config.yaml
num_hidden_layers: 14
num_attention_heads: 9
positions: "learned"
qk_norm: false
attn_scale: 0.177
parallel_block: false
init_std_qkv: 0.0869
optimizer: "muon"
decay_shape: "linear"
batch_tokens: 65536
doc_mask: true
Each number is 128 + 32 x the weight over its row's rms, rounded and kept within 0 to 255. Layers, rows and columns count from 0. Numbers have three digits each. The size before them is the row's rms in percent of the matrix's.

# k: layer 2 attention key, 288x192, rms 0.0812, rows 101-127, columns 64-127
# q: layer 2 attention query, 288x192, rms 0.0824, rows 102-127, columns 64-127
# v: layer 2 attention value, 288x192, rms 0.0789, rows 96-115, columns 64-127
# o: layer 2 attention output (transposed), 288x192, rms 0.0439, rows 96-115, columns 64-127
k101 103:143082140159097169078116167146166194166112118136196123104085111113083122118146162213088151130098146164131108132153092143131127115135076130137109132134102118167157148074155083116121171140092154
q102 096:128158159101108103148100105104070108139135132126132179122088128154157125175123130117081160149148156161104117156108130075116153169155104175086205160114127086108132162170137152106142135150132064
k102 095:109131155170140160101107121115095076155110139079106167111101142193142098180100143137120162147140119186110085188072135083160092176185100172089188118104095115124113151142179136122150145156115102
q103 097:123089137084128140174131083144108151138138126078153097099117122166178136167168158166089105152162131075129101099155105128135167135157118128117177162087132091135113094133117153118145155179114129
k103 099:146073162086105130166152125154151123140145099127139087100130168143170168131120113160067119136131112124141110106119144196158172093124090147101175172065126112150089119122134144105121159195136120
q104 095:156150167170148148144106107117144100145180091087089126072134129163129174130112114113108145121113124134123113157144119128103125087105125155063154112122111149153099092139133138138084125145140169
k104 100:131208141106123113140083064116129123128187091111085121079150122149133156112125144069125118110090099134129113118148125099077123113080174118117154107112109157148075076185119165137096112139121134
q105 104:150130099129114123158120142133173168165107174166134102162109064158128127091148132137109115183097149077069119098122134092133099141077115112131099129117111136155118187128091137108134186105048128
k105 106:112090107163103161114128156186195105138118150161109148148103115135139150057163090117070113126042129114066101130091150106169075112096104126103101093104161115129129220144094158092143160099071129
q106 104:131126104141149098087148106155143135141111103141144097151159117170171100123108106090123156156194112150133068097197135116074190104113117160098068159142143106135154138135108105164127130102147073
k106 101:090115142117119065089103110107123153149113128138146048156136097142158118095147102134110129208163118172118119055194092117087167123146125128080136119098138103095168159166085127132155132066156121
q107 097:079188217020117179142131160138076174126109114099129108133090104104112159129115101117096175150135131104173135142160135091095171122137110086153106144112149134118103087151117047098143121116115123
k107 091:128110211096111178141183134153148119128141116176139141143094119118143150115124092113127144154144136147191138134132135114110164133107096138146091139093101133130076088125104102069132071144129087
q108 090:178164124134160138135145095121150097150175130131163117162134184118099069107119132148168138121153152079116119131128095115200134139117158111106099113084140086150149126124148088191136103129112106
k108 094:200144093107150160166175069172123088123155107127146084145126147107113084140127127133168153132144126131165152087145063115169121109095161154117148109073117113134102122089135108190143115085140073
q109 092:092137178129131136091110161077189133120144110104053105090088151113160092177072150171202149135160153101134107064097126127154113127099167203088123175096138116118139175072061075117156149129189155
k109 093:096134121144113106082077111070191128146160135137049159091076140111115110205080187098180141074154131082127071080150103158127165133066117168106158134151158115098149142103130095107143168106155096
q110 100:096180137142200150151107151130179122130145100148135125127152166110143144162156101123151113126212105181140199173113142144080156126095140078119125119114107101148090107114140119199131111122153119
k110 099:168162114114184141108093106123159108128175115114103132200162114132130158128151133072160151123181071186191133162152210135075157128101147124126157128106165095132120095109155101165136138160108073
q111 106:176095116117145098107179070122165146145043128175068139121166076111124128172054139141127103126134122140143174152094180101104158092133123125115165163092189118086150128123114075105098084127102072
k111 106:202058093140140130051137041128172140100075154172100143155185078095116156180072150165133092164136100113152134172108178139131163100157141125123144122075187127069141083152145104117122131137106095
q112 097:128177065143143101064107146101097117121119094121088121109144172155116068099078163089154166117126124188142071084118103124137117103190099103099207140118137142100133098131117174135158098126147127
k112 091:091160055133135154088140132120076103122135113124125142118142187175099052102076169112142163098061124132126139148140123141132121079204110088151166159134164103123095088124099116154120118094160074
q113 098:131114158134154067106149098077079161089144164139138143058127131091154123161143082174131124157163098177113149169135123158172052139136183211145123138098126126152094117109126127092128151108129061
k113 108:187179158115135091107151148093054165123148161137092143102132156079138133172107103105101115146147127166126155196128128149155050138135190162134141164143140149148125160146141147113118151126088060
q114 095:087127193151133163148131131182152122143120134110073096121107096131096145150149109140165130102076095189120069090124170111169121181080129112159085123105113096111148152110130176167154134153109114
k114 104:085173136121141156184170120178143109110118097103091102169143122130106132138109113113184126088084069089122091120104170117198121208088165119142061097087095133135134174168156157124174117159137102
q115 095:161115187124122179144158167146104173150116100145118099108172160110181147120146112082094136121136135088116082096106085123094109085115131104118186163152189120095185127116090158085140133098113082
k115 100:152120158122108153157183146210120113089150115114136122110160159157155141067126122091121151100123115063157042161135109137143114071168126092078134156152135087076174128106125078063170129096097136
q116 093:176118200120093127097087078080151092142176193142108095125172172117157124188100116099112148096063206149136152124075104129114139140108075139120172062125172135225147187084127136135121171122078156
k116 087:119122205122120119123110138123190079104172192073102125080108148112173137135105114096161170097076140116137103113098190091130124096096078125121131099165184116177172125089144090134093110099054110
q117 099:122164203205110118127152160101164168130135203119117127126149189157133173166157059146137148122115097112095171146097172155134099109122160119114124154144127103123164130104074162064094098142135139
k117 099:109143176142094152123113130084184076107148204121110148125118155162128206102154072148085145123123115139145121126135180200200139108107142127094152139145147147078153092145120142092161101128103169
q118 104:155178184118132114085131157164135104153130123130120112149146105121194174119146098119149158166167086123099125134171161110142086143100111120103042131104155197110176075089132125228109121191153061
k118 104:123166123121094112116124100127120137122155106118100080157137095152168165100176144104119165173157110164127135097161099095121101138161093118074111101073103187106165131112154137171114138168132110
q119 097:143146126088170128171115110123185154159105139092122154124120122129140097093105119110165081105102075137159125122130088135130093098154109137074130133117156109167166162160150132077112093090116109
k119 098:131120098116158109133099156117105174143124140098143124124095108154146125118091128179151111139139097107106133141128087145163099124101121138125164158135135079187209139155174145088112085085116152
q120 093:109160093117080133148191094156134139084159115122126103151105167109175118156141174050103195054176142109179081128167170132180123149151149136144129119182067154105109100113084113107138155147168168
k120 092:134187123136082181170143138148122138094154102099121070131100148104125133156131146083076161070175165136155115114159151135169134127128112119164127111199118129121133099138049123116157157176163155
q121 094:076059134162087117115058067151137135155075133086090092134112093078148149169204189141131155092076203140156161109163126160140155119147122097093102082097119122138142173088187155152148165086156171
k121 095:112085163181106135100164109165113145091105158124087128138127102155163152136181183139170156116058163186144146200150182182162118114130112108117085122060060079123095155091131174142146157115178182
q122 095:121147099149117123106115194119152157182177145181131081128090164158127137121123114126142111196104153123110089145072108109169126137155076157082139162094119159097141132122072091125103086104131097
k122 101:078176103124146152098101188162161119124106154089162149160086120186092106087125110134077128161092170119120117139116126195158123145193096159127140120119142119100122108136111103168118147143114122
q123 099:176087182113143134114082130115086142129143173088070119138172121144108106118170162098122139070165169059076118096105139075119159094150104162183053173107131170135125123117151123119143112149117129
k123 092:162034139137146147125059160156109149142134159087170126081193115160097141139160157094105182095159159121093130101074098119125198148139109137125086177088142150157089129122141089118182090178128152
q124 093:172190125123132137074114130187153054103093132123102113142110164123213151060105114142161139158073149093136166159172124096141113167120082143104095100149061190132170106126180114082168219092104098
k124 093:131226125150099103104093145145119135122112151128112111160084183142187152037126077130119111073129131089112145151189121098083109139105120136079131149149071158145166127105103094072151192103154122
q125 097:095108125121156056125076097163087173124089124151131084120093110157108122103111158134160069110118052080162126054158156060176158104135106154089111191130113154089139093096106121098130110081119105
k125 096:121142147130173087146069067182071241128094156164149091104092155153117146141137140167109101107102132154143174065102112067135174119107100172087091146166136128128131118122084144112128131088151112
q126 099:151126130107129140111139149062153097144135066171123074128120104142128152157154117143079105088075128164066120124148096170159156156143182116169134089144109101153150187120129028098129117127162070
k126 096:146167106138132184108156172121152092172086079145111093091169086171114092146173108100075119097093128139142111111135134189119161145111199112089130074175129155118154176130110113115089131120125074
q127 099:091115101134103070053182174116105167167130143133156118185141114098134074225120082088156165173098132120100099149141173137169132143125124141066154125170112086166095085147092149131109137102078132
k127 098:081140087104120079116143168095151150153112146113182125210120121120162106174119089149155156158094129127124104144126153168181114112130128147075169169167143138127075128135086123142106114098099171
v96 089:142137119122103128121157155055132182100123124130136164127107135169172144153105139119139117146078164132196152122089105084193186193045059073108151129129084165075177077096128138135139110179145072
o96 090:139202123194107168172069177144101161186124107111116126171120160162085088165111098110113096129135097156181144101153112162139077132086156169143138082145156148168144100140119138168091141145082160
v97 087:107180103125102113064075107083183162117104146177178119191133103093117063092131165133181057125141145122149141102120085119118127142072090148131149141098146157083134135099078111171109149101090153
o97 094:128112164121138125142131128132065161150149162083135132164125129172128158154163122104129151107076209118113128070111165092092153206116163213196184106139112116141146167177138119113110162132162130
v98 094:127137164145114129140181100130126158093147091174182098112100100111058125154144137146134108130090139110139142123126125094083092099090094104183122104138098168138123051122119136108165115076108129
o98 091:147115119113166114173141084129124089166103130112161153098127123126094134148063158094112122108110097152171168136099114120111181129070144139114093152137055068186088187043169139144144142191127098
v99 097:118131112161123126125100109069085152112124129135116112171179099109142139150138127128138109061120153124112208082159137161129173128094175171122142086099118105063103116112093162068088110114167109
o99 097:093147133119092158089103164127110139158150098105122143113171077078076208084102189141095115107121139142086125153194149146163074109088171112161077108119029114143118168117157184163156155113112143
v100 090:113148087098108115218122114120151065105101115118134104122150160116097113172117151120153100114149141122114162147130153148124089113050175165114129137163170112061098123154160108116135105152126117
o100 090:127135109118109126058109153136112138132109091161120153109092078111105087071160151116067069063144144148120104119175097085104191178094143145136145169171150111126097106110145153104157122181121116
v101 087:140092116110186081120130093094143131129114135091139084101158113137152112123083112068129135108063151111099134149129169135159161245128058099151136152129080091091096178098140096142126140165183107
o101 101:094105151148163083076158179162155067111100091106129160123132135120115153148071146127139124182132108120137162143119182121141112148072113121146068141136134192155105169136107153177146121106150106
v102 091:061168177095090119102100135156197107073160175119093095192106125143158150123075177123107054071141083159193103151096138131188096124112139123160149137076128144114119148154115142150144146115169165
o102 089:160132089154116087141072151071133151122150165077185110132157098142138155150161088114179153107158180123145152124119082140196142107157197106121115094167145110127136145082092161119061135175108168
v103 090:179139175138134092080102165087153096154128077144055164139139151112149129088116103107104146144137122122144172128098084158123099138067157126156133118172086051128137157117113135093140138210119134
o103 090:109140058152081105105091128143146158138096141127175128135114160081133160160077133139119106135117089138140100116169128184133077145082130144182116132136160145105116109128121181125145120110119106
v104 103:151167077157147121206139094058128114115103137152129059151153118165138089124069105147087156122129114113160180127115098128141158123107147179035083143144117127133154153124100105125079156143109132
o104 097:138098080169147153173136148110155121114131137082089146132167128064100122102139110106161072133115091150113173100127122121130067155129156174152161064083136130086136119129154143144175131113179169
v105 085:200053166167144209120123134153102129134125112114074146101133118093132167085208107181154099148074133124128188156141108123091171151177090129095155116124088128145153171157125144149133112116186148
o105 085:096142103113107067081129105109152129201146136166118140137145117152103106139133115148105091172152108146129115166065115160075122170083106142120110169124167102093143114140111131074101141156114147
v106 088:092130112159075111108149177070090066162104091103096078119130094075143130116163160102135123079152131136094116147079194129149148097087173130075124127167079212186115078197102140108143145093130176
o106 082:157099103097151137158177121126179115094084156126140149073079114185120146194090121086067156179176098162120190177081089093118172095079118185109171173143123116095109104184111114110097112207100077
v107 092:094146123083149112096120157103145161090108157104093111143145070124160116140142201102143152124104149085062108173097171113135111126124101098148164097171154141116159159113188150130141123118164127
o107 099:112203088049126096210078131064130167144133106115143132136097084123084126107111126103158141117119159102156133102077125121200107145130112160103175112084176171056168179099162103164193161113129138
v108 090:100150114153104122154110169144179152164143121096132182126174101139130116126183115165137156133111133069161089153193080090100062153144125128122151106098171080131154129091174210202151078161107124
o108 096:158111114132132132174110172141118171120131158100151147177135158157105078141161110126149151085063165103166123166185143154154142130127136113116169122090157079118099151103163141101112142152088184
v109 081:131201120125091113111141167123131150117146110145119079171145171094133144133172147114189106097152145088114119138150073075114175135135105084143114169131129133138150117092078134202185063159128148
o109 084:107081105152107122092089141115190116142103127088119108177133143166083117133147184103119106129133163129079173134104157146149116164091175125120124030086164116112144161186095169114120102164118152
v110 094:108154155123136129116103200180121144076150069119111146150131104156151156116135047134194119125100127157123175086116159150161129124091147149111108134130082123145140089118114184152125134104114101
o110 097:157121118134161125131151158122117131172143185117177143117109121160160134139161094105204125132107144103092075118088133118121118137105160206161149126121139192122154112169097118101124205125087134
v111 101:073141100106106039106091108116153102051105107139074173163139123057164164082071125124125123087238085183123083088109139092124134126172080080160177152134097163166157134148140116156168079086138122
o111 101:155135155148123172133150134073147192139062152071130066118128081195085167134188104113082160105067189113130168122096115065178106115151127115135097146047139146077112202136111112163146073115097135
v112 087:133093133134117134093122146096126164120115125170105182139097120115165112162158137110120174133063201177120126083178140142171112175138086103141117174142085106123041081173142120139158176106185102
o112 099:216147096156159180179103101174156171106115130150163153107135141105151115149091067129145171089171131097103143171153109093130100118150130137097145144108142125079137142081152087219145097119143146
v113 089:074092084125148160160086149132078129118146108110109174125074172148085075133098131146109092157135125076075154043150167088122123157103151204165056109132134181139091089184140074106125100123127124
o113 094:139151181114133170122191117181071118057065151127132063115112094144135144092149114097143166111118155151107151199054163074105136118169096092095078127163095106194167104121139109127129149135083099
v114 102:162132114071133102137104144124158160116113219103088196093183147163136139159183190192169194204150084191108157177105115139129103157122132070171147173185130142140110133090126171159101109149106164
o114 090:148135144168157107167110088075044179153208072141134148147089118119140108127104081139128093129099148178071147123165132140119113112124152102092169158140157140117136149171130082098133147137169127
v115 106:135099176152139172095107091159100096126160118136132156115077159161168105153156107161159119179159110165126133088150137122075092145124086128170173094136186123115120128064086126170138094099069131
o115 103:129138159145160119121107115123109174209133171095119160178159136103107133140158124089139123140117089086091138133098135147107132158130117104135139121093203143131148124139118102114086149118119124